From a checkpoint of a small transformer trained on Wikipedia: untied embeddings, 168M tokens.
Each number is 50 + 15 x the weight over its row's rms, rounded and kept within 0 to 99. Layers, rows and columns count from 0. The size before them is the row's rms in percent of the matrix's.

# layer 5 MLP up, 448x192, rms 0.103, rows 131-167, columns 128-191
088:61 30 68 19 56 79 43 72 54 63 36 78 39 60 46 58 44 44 43 73 29 37 47 40 62 51 59 23 53 41 56 50 30 58 50 12 83 43 19 46 73 39 44 55 51 57 67 29 62 57 57 28 40 35 31 38 64 73 44 64 41 49 50 48
095:39 23 36 56 60 56 70 55 20 60 74 42 46 64 31 52 62 59 47 42 48 54 57 38 85 37 37 48 42 19 65 80 31 68 51 44 42 45 55 55 85 48 74 61 58 46 69 66 43 71 56 65 48 41 43 39 69 55 46 81 50 67 56 31
102:54 33 63 73 61 28 42 80 19 54 27 58 52 57 50 47 41 54 23 48 50 44 50 68 63 57 42 74 65 25 17 51 84 71 37 17 53 59 60 30 45 43 77 43 55 57 62 75 49 72 56 57 33 63 37 27 37 34 61 75 57 47 42 68
102:49 69 41 34 52 61 60 30 41 32 50 36 49 67 21 58 53 51 32 71 75 36 41 34 50 25 43 45 71 21 54 30 34 77 52 83 29 63 54 67 68 72 63 38 43 49 39 56 48 56 40 40 50 77 48 66 67 28 51 28 44 52 76 45
087:37 47 55 76 54 58 68 51 48 90 27 45 48 76 53 24 55 51 61 30 47 74 76 28 71 43 33 49 54 57 74 36 51 26 41 44 88 51 71 21 57 65 43 50 32 62 74 44 55 27 51 53 25 58 46 42 45 29 76 55 84 51 71 36
089:51 22 38 42 60 56 68 48 57 53 45 30 34 48 46 73 62 82 39 64 52 84 59 50 53 45 36 75 48 78 50 65 67 69 40 50 69 37 32 49 55 49 67 63 51 57 68 41 65 48 53 42 47 41 47 40 66 76 42 22 66 57 44 53
098:76 45 32 34 30 35 35 51 33 52 37 54 38 52 35 23 35 24 48 62 46 51 36 59 59 56 65 50 67 40 60 35 17 54 51 57 41 49 45 49 56 43 62 66 52 11 44 33 64 59 31 55 49 43 77 56 50 45 36 18 43 31 69 31
108:17 63 28 51 48 51 17 75 42 40 53 83 79 85 44 31 59 75 56 43 50 31 52 61 56 64 49 46 43 50 47 54 26 60 66 72 17 58 46 18 09 36 43 38 82 26 72 67 27 56 35 56 54 61 35 55 57 72 47 60 65 26 35 52
095:50 36 51 59 45 40 66 66 38 52 56 81 57 82 56 33 35 62 30 65 47 11 37 52 43 59 51 68 73 58 55 98 35 38 52 69 65 56 40 42 58 34 62 38 52 58 57 58 50 59 88 68 78 42 59 18 69 38 20 41 36 45 52 58
112:47 44 32 36 68 56 66 39 71 75 08 30 37 71 56 49 12 56 67 60 49 55 62 65 31 46 50 56 35 56 55 53 84 61 35 50 58 25 46 23 60 72 36 64 52 62 61 78 39 46 75 21 22 55 75 56 44 85 49 22 27 52 57 41
113:52 49 51 53 56 52 44 44 48 69 49 67 64 36 61 34 48 44 59 45 58 43 34 70 59 39 33 60 70 37 43 36 65 45 60 45 54 67 57 55 80 40 64 61 25 55 41 61 45 28 62 44 47 45 55 37 55 60 30 46 70 17 38 50
105:17 77 50 47 28 47 40 48 34 57 40 31 44 44 43 55 51 02 51 70 39 39 32 61 49 42 56 55 47 31 59 44 52 51 63 83 33 40 40 70 33 36 43 45 51 60 62 77 47 20 76 60 33 54 26 59 42 58 69 66 31 27 64 79
100:51 51 51 33 44 24 77 54 76 46 35 65 61 61 67 60 51 42 46 76 56 61 78 57 55 68 40 46 55 64 47 24 43 41 28 58 25 70 53 47 41 56 83 50 45 62 70 51 42 49 71 67 74 74 67 32 54 58 43 80 28 48 46 47
088:43 34 45 32 57 36 70 54 27 29 65 43 63 35 50 48 44 52 40 10 53 59 87 30 37 61 50 06 53 36 55 56 43 44 46 43 51 51 44 38 42 72 73 51 43 46 15 30 78 41 51 63 33 44 61 44 59 66 40 65 34 42 41 38
093:58 86 24 45 56 49 71 62 74 32 50 53 29 69 48 87 54 50 59 34 19 25 56 70 57 70 81 26 83 47 27 54 38 70 45 55 53 63 47 41 46 35 75 73 53 44 59 54 61 56 28 61 44 63 53 55 57 72 35 38 46 65 35 21
100:60 27 55 35 64 56 41 45 41 86 41 57 33 52 61 46 53 37 12 32 55 48 47 53 37 35 62 60 50 64 71 77 63 32 43 44 28 49 58 75 53 56 85 73 44 60 48 70 45 51 61 47 38 65 49 59 21 46 59 72 73 21 30 34
114:39 57 70 40 79 23 52 73 58 48 45 52 51 70 31 48 53 71 49 21 26 73 38 68 19 62 32 62 47 41 40 69 49 30 36 41 60 77 51 74 50 62 58 64 54 40 69 55 67 54 54 78 47 44 61 37 54 69 19 55 65 41 38 71
093:23 32 37 55 44 77 33 29 67 39 44 50 43 65 42 88 53 61 50 23 48 72 55 61 38 69 36 62 26 33 43 82 59 46 53 49 46 52 23 65 89 62 52 54 51 48 52 59 31 37 31 56 54 66 66 64 48 53 35 70 48 63 65 65
101:84 47 43 57 13 52 29 54 63 55 37 59 44 46 46 28 37 76 62 70 11 40 71 62 51 62 35 15 30 63 44 62 58 52 44 35 35 25 35 74 42 38 35 33 44 32 50 42 30 30 51 36 63 41 67 32 32 71 51 67 28 42 59 64
110:46 70 59 36 48 39 60 53 39 61 43 25 46 39 53 71 75 46 67 33 64 58 59 37 71 66 52 31 56 41 42 26 23 50 49 71 58 32 65 53 71 80 34 57 67 62 44 53 41 59 35 39 68 90 57 55 69 33 21 23 60 70 48 44
099:93 54 80 51 40 36 49 60 28 56 66 52 48 46 39 45 60 57 50 50 56 45 65 43 89 29 57 63 48 49 44 14 80 52 68 47 64 39 42 54 63 75 46 76 51 57 29 38 47 54 59 77 32 54 42 93 31 14 62 29 59 72 45 47
100:66 58 30 43 35 50 72 57 65 40 46 20 30 55 64 47 52 57 48 65 49 78 31 53 32 56 63 44 29 40 24 18 41 54 19 56 54 46 65 42 72 51 47 11 42 54 61 42 51 52 48 44 58 59 53 47 43 47 48 53 41 62 70 35
095:58 88 51 35 55 24 46 75 46 36 92 53 67 48 84 69 26 66 37 41 34 47 59 62 43 44 47 43 52 36 71 32 14 45 36 40 27 72 60 40 54 32 67 54 67 45 54 57 56 70 51 28 67 41 63 22 54 60 24 68 29 49 57 49
100:64 60 25 48 59 29 57 61 36 68 58 46 32 53 47 50 55 43 49 57 38 53 54 71 50 60 28 36 59 48 66 39 44 51 71 49 47 38 44 54 56 20 73 30 49 50 50 72 01 52 36 52 77 41 42 23 54 59 31 48 49 63 31 48
095:13 52 53 49 64 31 37 19 62 48 33 35 50 65 30 60 72 46 76 64 45 48 36 39 53 69 67 59 68 63 48 32 70 48 59 41 53 47 49 43 44 49 51 81 93 57 54 50 28 42 39 38 66 09 48 24 72 70 47 50 40 35 30 63
105:33 48 45 46 31 28 36 54 63 77 42 09 55 74 49 23 74 52 68 33 47 57 47 56 58 52 46 48 45 58 47 20 59 58 48 49 68 42 21 47 52 43 37 56 46 34 92 41 40 77 51 30 45 29 47 68 51 54 28 49 63 61 57 54
108:51 72 23 40 33 51 33 66 48 36 66 83 38 59 53 20 45 68 46 58 29 61 60 45 74 49 41 42 40 54 43 56 54 35 31 15 51 66 26 50 70 33 53 35 76 60 69 42 35 52 35 44 66 26 49 65 48 51 34 40 39 56 25 50
104:61 49 06 62 53 72 37 42 44 50 63 79 52 45 63 49 28 57 23 40 50 52 38 47 44 44 46 65 59 32 47 75 23 62 50 79 53 47 49 53 45 35 69 20 66 58 53 58 56 32 82 55 56 27 55 50 44 14 56 44 49 47 35 43
113:64 69 89 56 59 31 55 69 37 62 30 55 33 44 64 38 02 69 44 66 37 47 56 57 37 47 31 61 71 55 25 65 59 34 54 59 71 47 54 58 47 66 56 51 49 56 34 38 48 30 39 66 59 52 50 46 59 39 46 38 43 54 19 39
092:72 61 36 42 47 51 34 40 56 77 58 67 49 52 42 54 63 36 49 63 36 42 68 50 30 60 44 74 47 59 86 54 48 54 53 41 21 69 63 53 60 40 45 60 49 56 38 46 45 38 50 32 49 34 33 63 41 39 70 44 68 54 50 66
089:62 64 28 64 79 50 35 62 67 48 52 31 75 29 29 45 61 63 66 69 45 54 50 42 66 12 32 57 53 39 89 44 46 81 31 70 39 70 57 51 28 49 35 38 65 61 40 44 61 37 45 50 71 34 46 28 58 24 28 54 25 70 36 70
086:51 54 41 60 85 68 48 84 57 38 49 59 52 39 56 47 44 76 54 50 58 58 44 30 56 56 51 60 66 23 54 36 51 49 56 43 69 53 58 13 36 58 72 69 47 70 35 31 50 67 32 40 64 58 36 48 63 57 49 48 38 09 53 43
101:49 37 39 84 54 49 56 65 54 53 66 37 73 68 55 68 49 51 57 51 54 49 65 53 36 62 49 45 58 70 50 42 39 42 42 60 55 61 45 35 45 53 51 33 58 59 71 34 56 20 60 36 73 55 69 39 45 60 38 58 51 61 41 78
098:42 41 78 48 54 38 78 42 48 60 60 55 78 28 13 64 47 34 48 40 83 37 63 49 82 39 22 56 31 65 48 34 54 57 62 79 29 19 45 43 61 41 84 45 39 62 33 39 66 61 46 16 41 58 41 39 70 19 65 40 61 64 42 60
092:51 40 52 38 33 59 54 81 65 56 47 47 45 57 71 32 59 40 66 40 68 44 53 45 57 41 33 46 40 79 69 38 48 53 45 60 63 48 49 99 43 26 36 60 56 85 63 40 17 29 46 46 37 39 35 54 53 39 57 55 67 53 44 54
103:45 17 76 44 56 72 76 47 42 32 54 41 47 33 42 34 63 50 74 77 48 25 60 54 42 62 27 71 45 57 46 51 53 31 50 49 54 31 42 26 54 22 72 25 44 56 42 47 43 67 51 57 41 37 59 52 47 50 49 49 61 64 38 49
099:49 63 55 47 60 39 19 21 58 56 44 69 56 75 50 62 35 52 51 56 56 50 68 65 47 63 44 26 68 38 70 80 62 53 62 58 70 44 37 56 30 31 59 30 76 62 85 41 32 40 47 40 33 28 52 44 59 40 43 56 37 46 50 47
# layer 5 MLP down (transposed), 448x192, rms 0.0391, rows 131-166, columns 128-191
091:86 53 47 46 40 51 36 44 50 53 58 32 48 72 73 66 13 80 51 27 30 41 40 81 53 60 30 78 47 49 45 49 52 80 36 70 25 50 57 49 51 42 52 44 39 57 40 41 55 39 49 56 62 67 60 56 35 50 56 45 66 69 34 46
096:66 51 75 62 35 40 39 61 62 44 50 65 63 49 58 53 47 88 41 52 57 50 59 57 46 50 34 41 52 17 49 79 39 67 51 65 47 27 73 44 51 46 49 53 53 19 58 66 45 57 80 56 58 56 50 79 67 30 48 85 58 49 62 31
105:60 39 32 57 38 38 64 57 41 71 53 50 42 61 52 60 70 54 62 36 53 57 74 83 62 52 56 42 72 57 38 30 56 53 62 53 06 32 31 63 25 17 25 56 18 28 53 49 64 59 51 31 43 52 52 49 39 27 30 29 64 48 00 38
101:65 43 82 05 40 44 57 29 67 59 56 71 36 32 56 50 43 31 56 69 29 61 17 42 30 59 78 63 69 51 50 56 71 46 50 15 59 37 47 27 59 18 43 48 49 38 73 34 53 72 34 61 58 47 55 46 58 47 59 14 48 28 43 21
096:44 44 59 41 57 67 69 36 50 59 47 61 67 10 83 46 60 48 49 47 44 58 83 57 43 58 47 54 25 57 59 36 74 28 47 22 53 60 74 76 33 46 60 60 37 40 60 24 41 69 29 58 67 37 41 49 34 44 60 59 54 70 62 66
092:53 21 53 38 60 15 42 54 63 59 43 48 36 60 40 60 59 88 64 55 43 38 79 42 28 67 33 32 46 44 63 13 42 46 59 68 29 49 50 56 55 32 32 78 65 60 59 38 57 46 50 53 38 58 68 37 70 47 26 80 43 62 65 44
100:37 59 50 46 60 49 65 35 50 23 53 55 61 48 77 62 56 30 58 45 56 50 25 58 28 26 45 42 41 49 42 61 57 58 54 46 57 75 59 59 46 53 37 45 53 22 62 32 53 55 46 38 37 49 55 56 36 25 63 39 46 55 27 54
107:75 26 50 66 47 53 56 55 40 72 56 27 35 31 57 59 50 30 16 69 63 69 64 40 63 54 35 53 52 53 45 43 23 32 59 45 66 50 40 43 64 49 83 65 49 42 30 79 52 41 43 55 47 54 32 61 25 40 58 26 48 43 60 71
093:50 47 57 66 59 53 69 39 42 45 52 52 39 39 28 47 56 51 40 54 07 54 53 45 45 63 63 53 26 19 55 51 37 55 64 51 30 38 63 73 58 61 57 51 55 55 52 58 50 31 64 56 43 47 39 30 61 69 50 64 54 75 51 63
102:73 30 42 53 60 24 63 47 73 66 50 40 27 62 52 24 39 68 24 36 44 60 64 36 57 46 74 33 50 65 40 41 44 32 58 50 59 33 52 41 76 63 27 49 70 48 28 60 48 70 42 56 25 50 33 57 54 65 50 57 47 23 27 40
108:58 35 61 40 28 72 27 44 33 63 57 52 38 69 33 57 46 72 66 57 77 41 44 57 39 46 64 50 30 40 46 71 42 36 29 47 56 67 38 73 45 13 32 71 50 63 52 66 70 81 63 78 68 73 51 59 49 44 72 28 66 56 48 41
103:33 77 86 56 46 58 49 46 30 44 30 33 53 56 52 52 64 20 44 68 30 46 43 32 57 28 32 65 45 60 58 68 47 56 57 88 61 65 29 36 50 47 46 51 49 55 64 36 45 32 37 67 23 61 46 51 47 61 59 85 52 67 55 41
103:38 67 66 53 47 78 42 47 40 29 48 24 24 58 41 24 44 65 31 51 31 26 45 59 62 27 70 66 37 51 62 27 57 67 56 42 51 42 38 51 43 51 21 55 41 39 30 37 64 65 35 20 30 48 04 54 48 37 40 18 41 56 72 26
093:59 78 49 57 35 72 40 69 43 53 56 55 75 51 38 66 35 32 36 78 59 46 58 35 57 62 48 47 51 48 36 43 47 48 75 60 40 65 33 43 56 65 54 44 35 58 27 51 15 19 77 34 62 48 70 44 55 46 65 69 56 27 54 32
100:50 25 54 55 68 40 35 57 41 51 48 69 52 44 71 00 71 62 49 46 82 61 59 45 50 30 33 63 41 34 41 35 41 38 30 56 40 52 58 59 30 68 29 35 29 59 49 33 65 43 54 39 57 26 42 63 43 44 57 81 48 60 51 78
101:53 47 71 39 55 34 55 70 58 22 49 83 19 49 45 64 49 75 69 46 58 57 58 42 65 48 22 55 51 32 63 31 58 48 33 57 61 27 23 55 56 49 53 44 49 53 47 58 66 28 64 62 39 70 81 35 65 41 36 54 57 79 50 36
110:66 39 27 52 64 39 55 31 42 48 50 24 27 59 67 28 75 43 64 51 42 54 84 57 80 33 71 58 30 42 45 76 68 54 33 43 48 28 56 50 35 51 25 38 30 56 42 48 47 69 54 32 21 70 51 54 63 51 51 67 68 38 40 28
094:20 50 45 79 49 45 43 40 47 40 38 34 63 38 44 68 46 44 24 31 59 69 48 43 54 08 56 46 44 61 76 38 40 62 57 56 31 33 19 39 79 59 71 53 67 66 51 42 56 38 62 66 49 62 47 40 53 61 57 28 55 52 60 69
098:58 31 50 63 49 43 57 24 57 26 60 59 46 51 70 49 26 30 50 33 60 51 36 43 30 50 46 37 71 48 49 35 27 46 47 36 50 60 58 28 52 40 70 49 43 54 56 36 64 16 70 77 45 28 70 10 66 54 53 55 35 18 35 45
106:39 73 41 60 42 27 40 24 63 49 46 36 40 48 26 34 42 51 44 56 36 50 21 77 65 42 71 50 49 85 58 21 44 25 68 63 53 48 50 52 61 66 29 54 55 61 53 44 44 33 71 62 48 52 49 68 66 51 21 75 60 46 44 62
101:00 39 46 60 70 76 34 59 44 40 47 49 30 55 73 82 27 44 49 58 47 45 36 43 28 64 54 27 57 35 58 65 18 45 63 81 45 30 48 63 46 56 51 41 41 16 33 47 20 66 71 65 75 40 54 26 35 45 30 49 64 50 51 54
101:53 41 63 63 59 58 83 36 65 28 52 37 73 61 48 49 56 57 29 46 83 54 83 34 57 57 40 59 37 49 73 38 68 42 47 53 53 46 56 35 59 50 48 62 40 65 63 44 59 72 43 56 51 59 22 43 30 21 65 37 45 29 42 55
100:57 39 12 53 46 33 70 22 33 34 67 25 39 70 40 30 86 70 22 78 38 37 53 64 78 61 44 72 48 52 39 56 36 49 78 58 52 55 49 37 24 48 37 50 53 47 21 32 58 81 71 50 58 21 48 54 69 51 65 44 59 71 40 49
097:61 54 55 35 47 54 33 43 53 62 46 53 38 71 61 41 76 71 43 65 56 65 52 26 76 59 62 47 58 67 42 41 44 48 38 60 50 20 42 63 72 72 36 64 50 60 66 22 79 66 59 22 52 69 57 54 66 45 55 55 73 24 61 45
094:46 33 47 52 49 42 58 52 41 51 57 69 66 67 39 61 68 69 65 40 21 42 48 47 71 60 46 58 46 64 41 32 59 26 42 34 25 31 44 66 72 49 35 56 68 68 32 73 42 50 59 44 82 32 55 49 50 72 64 51 66 37 49 91
099:43 71 60 76 40 70 42 34 37 79 48 67 72 45 67 87 43 52 73 60 38 38 65 37 25 48 36 67 42 50 61 55 60 72 41 51 47 57 43 64 46 57 61 36 42 66 28 44 48 58 58 52 79 66 34 69 56 13 71 38 50 52 83 55
099:31 30 61 72 38 65 47 50 54 55 56 17 49 72 57 59 45 21 57 40 49 24 71 58 43 50 72 52 60 63 28 46 43 51 66 67 54 23 69 51 43 50 51 44 43 60 33 53 51 22 67 49 66 68 55 35 61 54 58 64 57 57 44 49
102:41 49 29 58 50 58 49 67 77 53 58 54 42 63 60 36 51 57 37 42 43 58 57 50 50 52 49 45 80 78 33 55 50 79 74 52 42 65 36 26 47 27 31 54 28 51 18 66 55 45 76 68 62 54 24 58 51 70 67 58 33 73 48 91
101:57 58 36 43 38 60 58 48 61 59 43 45 73 59 61 52 62 41 50 64 36 32 86 45 19 85 29 40 40 23 71 58 68 66 58 48 07 43 45 45 38 62 48 78 41 43 74 23 39 34 45 22 42 58 55 35 69 26 60 44 42 61 66 33
088:82 32 53 77 28 18 36 71 66 30 30 49 70 72 69 71 63 50 44 65 61 65 48 23 68 53 63 40 38 47 45 65 57 57 46 75 48 52 58 52 58 54 57 45 38 26 42 67 49 49 45 54 36 53 52 41 66 53 52 62 56 53 35 40
091:59 83 55 72 33 52 75 39 49 68 45 51 35 42 64 38 45 40 32 57 46 53 60 49 51 63 44 47 37 60 47 42 34 40 43 33 52 48 18 71 59 36 40 27 33 89 40 43 59 57 39 58 55 51 44 26 68 62 47 37 34 77 54 68
089:49 33 30 57 74 57 53 67 36 60 28 42 45 53 63 55 42 34 51 52 44 54 85 30 33 37 38 63 66 39 35 37 43 39 38 55 61 42 69 60 42 49 74 49 63 60 56 18 64 52 45 37 60 61 36 76 57 55 69 38 67 35 58 54
102:42 49 62 51 70 45 28 45 49 55 64 46 52 62 45 63 45 59 56 54 43 50 28 55 54 80 48 69 43 52 47 55 70 46 48 57 63 54 58 15 40 82 44 47 46 63 45 55 20 38 33 30 61 50 67 57 52 61 51 33 57 42 49 12
124:61 69 19 53 46 46 32 59 46 46 45 45 33 65 95 50 61 59 41 63 13 55 29 51 04 49 78 49 47 41 49 65 56 56 22 33 49 56 40 54 38 51 22 27 41 45 61 63 27 45 67 64 68 44 60 83 39 66 48 43 48 57 68 65
095:84 05 46 25 60 54 21 75 63 63 56 74 59 32 75 73 29 26 37 58 41 59 56 52 36 55 50 47 23 60 80 76 29 46 36 44 44 29 65 49 56 59 65 43 50 44 24 50 72 41 36 46 42 46 68 55 61 61 62 42 55 56 39 56
102:67 29 50 37 58 44 61 27 54 77 51 53 66 29 45 73 67 63 39 45 49 73 27 06 75 39 45 41 66 31 60 46 43 68 50 53 45 64 40 40 60 39 31 32 62 27 39 51 63 69 41 22 56 62 56 54 34 44 36 42 58 65 37 62
# layer 5 MLP gate, 448x192, rms 0.101, rows 132-167, columns 128-191
108:61 55 40 60 61 58 66 62 45 46 64 34 67 53 55 45 53 61 76 86 63 56 65 51 81 30 21 35 71 21 57 68 15 75 36 33 57 48 52 39 79 34 61 44 45 36 51 68 32 37 73 47 52 55 36 31 64 22 47 50 48 47 57 29
106:45 26 36 68 39 46 44 56 47 65 18 55 46 73 59 78 54 35 54 33 37 56 68 55 33 57 46 57 74 41 14 42 36 63 35 32 53 26 62 50 48 29 61 44 70 23 56 60 56 64 62 41 42 52 55 43 54 50 61 43 40 66 23 86
100:60 65 47 56 63 41 77 55 38 39 33 49 58 75 17 51 51 54 38 64 57 62 49 54 49 27 52 43 49 22 65 37 32 68 70 81 20 52 63 60 63 68 49 42 55 49 50 48 34 46 46 57 50 59 41 60 67 30 70 38 50 57 61 44
090:78 52 49 73 65 51 53 48 58 50 32 58 40 64 28 33 66 30 37 36 58 60 65 45 54 39 36 81 60 38 69 65 23 32 34 85 69 61 77 35 56 42 27 44 33 72 51 61 74 39 49 66 40 63 61 55 55 22 75 47 35 42 60 34
092:54 31 62 37 61 22 52 51 62 60 33 26 47 61 27 55 38 83 55 72 48 60 61 58 21 53 46 30 58 63 52 55 53 74 48 65 62 52 61 44 48 53 54 78 56 45 57 41 68 29 53 43 65 47 24 51 72 69 31 48 55 72 74 47
102:45 59 35 38 43 61 47 17 37 39 56 59 50 39 41 50 47 71 40 51 32 65 58 53 46 27 53 31 17 40 44 45 34 37 25 37 52 74 67 61 59 56 58 81 40 40 32 25 48 92 29 66 72 40 57 84 18 61 32 38 42 45 56 41
107:20 46 59 32 61 99 53 78 38 48 35 46 51 68 49 00 47 39 44 59 61 07 36 59 35 56 47 48 27 45 34 36 45 50 34 69 26 40 48 22 56 56 44 56 61 40 48 65 36 28 80 52 50 61 64 49 94 61 37 62 35 49 18 58
103:42 66 48 37 50 51 53 81 33 44 57 67 71 55 50 22 38 51 45 63 45 29 45 33 51 54 47 48 59 64 34 87 66 34 50 36 52 48 52 43 62 22 49 54 42 78 28 44 41 65 76 61 65 33 51 63 51 40 53 73 31 35 52 32
105:44 76 48 76 47 41 22 68 24 40 61 68 53 46 51 73 76 35 42 44 45 55 61 60 64 60 55 47 70 47 45 41 18 42 54 30 61 56 57 70 31 35 48 21 60 41 53 23 53 47 33 62 70 59 36 51 28 27 41 62 69 54 56 59
102:43 33 74 55 60 20 56 51 71 51 37 21 34 57 38 56 48 23 12 41 37 38 51 71 35 50 69 71 48 50 41 48 24 31 54 53 49 36 38 39 71 28 68 45 56 38 58 57 64 16 53 41 35 55 58 52 67 30 45 63 30 44 37 64
090:33 47 26 39 37 50 27 51 48 49 41 41 60 64 54 53 44 58 57 44 58 72 63 63 49 61 54 50 58 49 53 57 33 39 24 42 59 35 24 64 37 62 23 60 65 56 22 43 41 49 51 46 54 33 37 24 62 44 36 58 35 78 32 57
097:61 58 31 55 55 14 46 63 60 44 39 86 48 70 52 52 50 38 31 82 25 47 58 66 37 68 70 33 50 45 37 31 56 48 63 70 16 56 49 33 47 27 68 64 59 36 55 55 46 37 46 56 63 62 62 25 62 76 31 78 19 42 11 74
092:46 53 26 19 64 33 60 28 57 53 37 33 54 29 13 32 58 57 76 47 40 31 53 73 51 60 25 54 51 46 60 39 47 57 57 27 64 74 52 58 68 44 56 48 83 45 42 23 20 64 31 49 63 46 44 47 48 52 63 50 38 64 45 63
091:52 62 64 45 43 55 37 51 15 53 37 63 71 44 51 17 65 65 66 60 45 52 13 49 57 53 29 47 39 38 25 46 43 66 29 28 76 48 65 54 89 53 61 27 54 52 47 43 55 63 57 68 36 42 59 47 22 47 79 56 54 40 49 52
109:47 50 74 45 48 34 56 59 37 36 67 69 42 33 61 57 52 77 93 65 64 45 62 24 63 38 33 28 51 36 50 21 42 69 56 76 50 46 22 32 42 40 41 33 76 39 46 57 51 55 47 64 56 44 40 53 69 57 41 52 41 31 60 56
101:58 21 50 59 24 61 31 56 46 41 84 77 62 29 59 43 55 53 56 45 28 43 49 32 56 58 34 34 78 35 52 60 36 56 49 62 55 70 67 48 54 55 44 40 56 58 56 82 39 12 59 52 60 50 35 33 53 49 54 54 17 55 35 57
093:47 46 64 52 52 45 73 50 55 38 66 18 33 73 38 53 72 33 66 59 49 69 35 57 43 49 68 61 68 72 51 13 16 53 70 35 52 53 94 50 42 38 65 63 60 56 49 40 44 47 47 67 66 57 52 58 72 35 43 30 74 51 35 71
098:47 33 49 88 50 29 47 62 24 56 52 33 40 28 70 33 68 47 41 43 47 52 24 33 40 78 48 56 46 43 51 42 62 26 49 58 56 66 60 21 42 51 69 52 39 62 51 19 62 47 66 91 33 66 45 41 37 47 27 59 37 55 43 35
110:52 34 62 56 64 60 52 38 47 56 43 24 65 56 24 49 68 53 53 65 36 48 71 47 42 38 58 08 58 71 61 21 22 42 66 57 58 39 58 56 75 45 44 62 45 87 52 41 47 37 73 61 50 52 45 65 65 41 31 58 38 58 46 32
100:43 50 45 66 59 44 40 27 60 62 49 23 29 49 33 68 53 53 68 57 70 51 61 54 39 43 54 61 57 64 26 43 45 80 73 44 80 71 53 33 17 59 33 76 58 60 61 64 47 45 63 66 35 57 65 76 62 71 61 49 53 50 48 78
107:46 74 32 47 25 44 77 28 46 62 57 56 40 53 50 23 28 44 56 75 53 40 47 45 54 59 26 60 48 18 30 35 53 46 52 66 60 64 44 53 38 26 32 61 64 17 35 57 52 55 48 47 31 68 55 72 44 80 65 48 72 55 56 59
097:46 53 77 34 54 46 62 31 60 54 36 85 50 00 64 64 58 45 52 43 70 57 63 57 41 33 51 59 54 52 66 44 61 35 29 50 78 37 55 43 89 41 70 61 45 60 64 86 54 52 35 54 45 71 67 64 64 48 54 49 60 33 29 63
099:38 51 58 57 31 64 61 38 74 34 40 38 49 53 46 59 90 45 59 59 17 79 53 31 28 40 29 49 50 30 24 48 66 69 79 40 63 68 44 40 39 59 32 58 69 53 50 57 56 58 40 76 42 52 45 50 47 56 47 59 52 64 56 59
092:36 31 53 63 35 56 49 34 28 69 49 58 48 22 43 49 52 68 56 46 54 17 40 23 41 31 26 65 42 79 77 54 79 51 33 59 60 51 44 48 55 40 44 76 33 59 66 49 55 49 56 58 43 78 58 55 34 67 49 40 56 38 52 47
107:23 46 78 38 36 61 44 36 50 74 60 43 36 52 57 23 81 45 35 52 41 26 63 42 60 43 55 33 45 35 48 34 70 61 52 45 36 37 37 43 67 34 59 10 54 48 52 81 50 47 32 74 50 45 35 60 47 42 24 53 08 49 24 51
104:36 48 71 47 67 60 69 39 51 60 30 26 62 39 47 73 42 28 39 61 88 23 58 32 15 84 66 55 77 42 35 47 53 54 58 97 43 44 67 41 18 59 50 61 46 59 41 56 51 18 73 55 35 71 58 41 45 79 51 60 35 62 55 49
108:63 56 20 44 62 36 55 56 27 40 11 41 37 36 32 60 41 29 63 55 69 35 36 50 49 56 77 59 63 37 45 25 49 58 42 94 33 31 61 41 31 48 71 30 50 33 41 54 37 30 74 57 68 59 72 32 64 70 36 64 25 38 67 79
102:49 29 63 28 82 19 57 49 50 31 41 62 51 34 25 60 26 53 48 40 59 68 42 31 55 40 45 51 47 43 31 53 84 52 61 44 67 41 40 77 47 41 56 38 41 45 32 54 63 73 52 85 69 39 48 43 52 58 53 24 65 43 55 51
090:93 69 50 69 44 46 49 40 75 58 54 61 51 60 59 66 60 36 54 29 40 25 58 58 29 69 38 81 51 53 68 54 58 55 67 49 77 42 76 48 49 40 54 75 46 46 46 46 32 30 42 41 72 34 43 53 52 47 68 20 84 54 45 56
096:45 56 45 47 61 52 65 70 36 12 21 75 40 41 45 60 42 42 48 58 60 61 42 51 46 63 53 65 62 49 68 39 87 66 70 29 58 51 67 63 68 87 64 34 45 65 57 59 53 56 52 48 47 13 34 64 60 64 40 26 47 45 56 54
088:48 27 36 45 59 47 51 53 70 51 66 72 48 48 49 48 56 63 50 54 47 70 54 40 50 63 29 53 79 53 41 45 74 14 53 43 70 72 27 57 51 67 51 72 52 50 74 48 77 40 39 29 54 35 45 36 61 74 29 45 65 29 34 60
111:53 37 78 50 43 44 50 53 41 71 47 34 51 29 77 53 39 26 51 57 60 46 37 60 62 46 65 39 71 57 43 54 45 41 42 37 37 82 41 62 37 54 54 45 56 43 42 20 76 32 57 17 40 68 43 37 45 71 46 74 63 39 46 72
122:73 44 31 59 41 64 35 61 58 16 22 53 37 70 69 60 65 59 45 53 15 58 36 58 00 46 60 35 57 43 55 61 41 39 29 43 60 55 42 52 47 47 35 42 54 51 64 40 29 40 65 46 68 39 71 78 36 64 22 46 42 48 68 52
095:62 61 41 22 70 43 54 57 33 59 33 46 63 69 58 46 70 52 59 71 52 34 35 72 53 38 44 66 40 49 51 57 29 71 43 34 34 45 56 41 55 62 43 34 59 12 68 56 38 44 51 53 62 67 79 39 27 80 43 54 51 32 50 48
096:42 22 44 31 54 72 54 67 25 19 27 46 33 29 56 29 30 44 63 71 35 71 52 51 44 49 23 52 45 43 31 40 36 32 69 36 44 51 34 29 74 47 47 39 50 33 46 59 61 63 64 63 58 51 47 24 57 76 45 73 33 51 52 39
091:44 72 54 63 48 55 53 49 63 32 34 31 29 16 43 42 48 65 42 41 23 34 51 46 40 39 67 56 53 58 26 27 39 47 47 52 47 38 55 57 47 69 42 48 67 60 32 59 66 44 51 48 87 44 46 36 39 58 46 49 79 52 39 59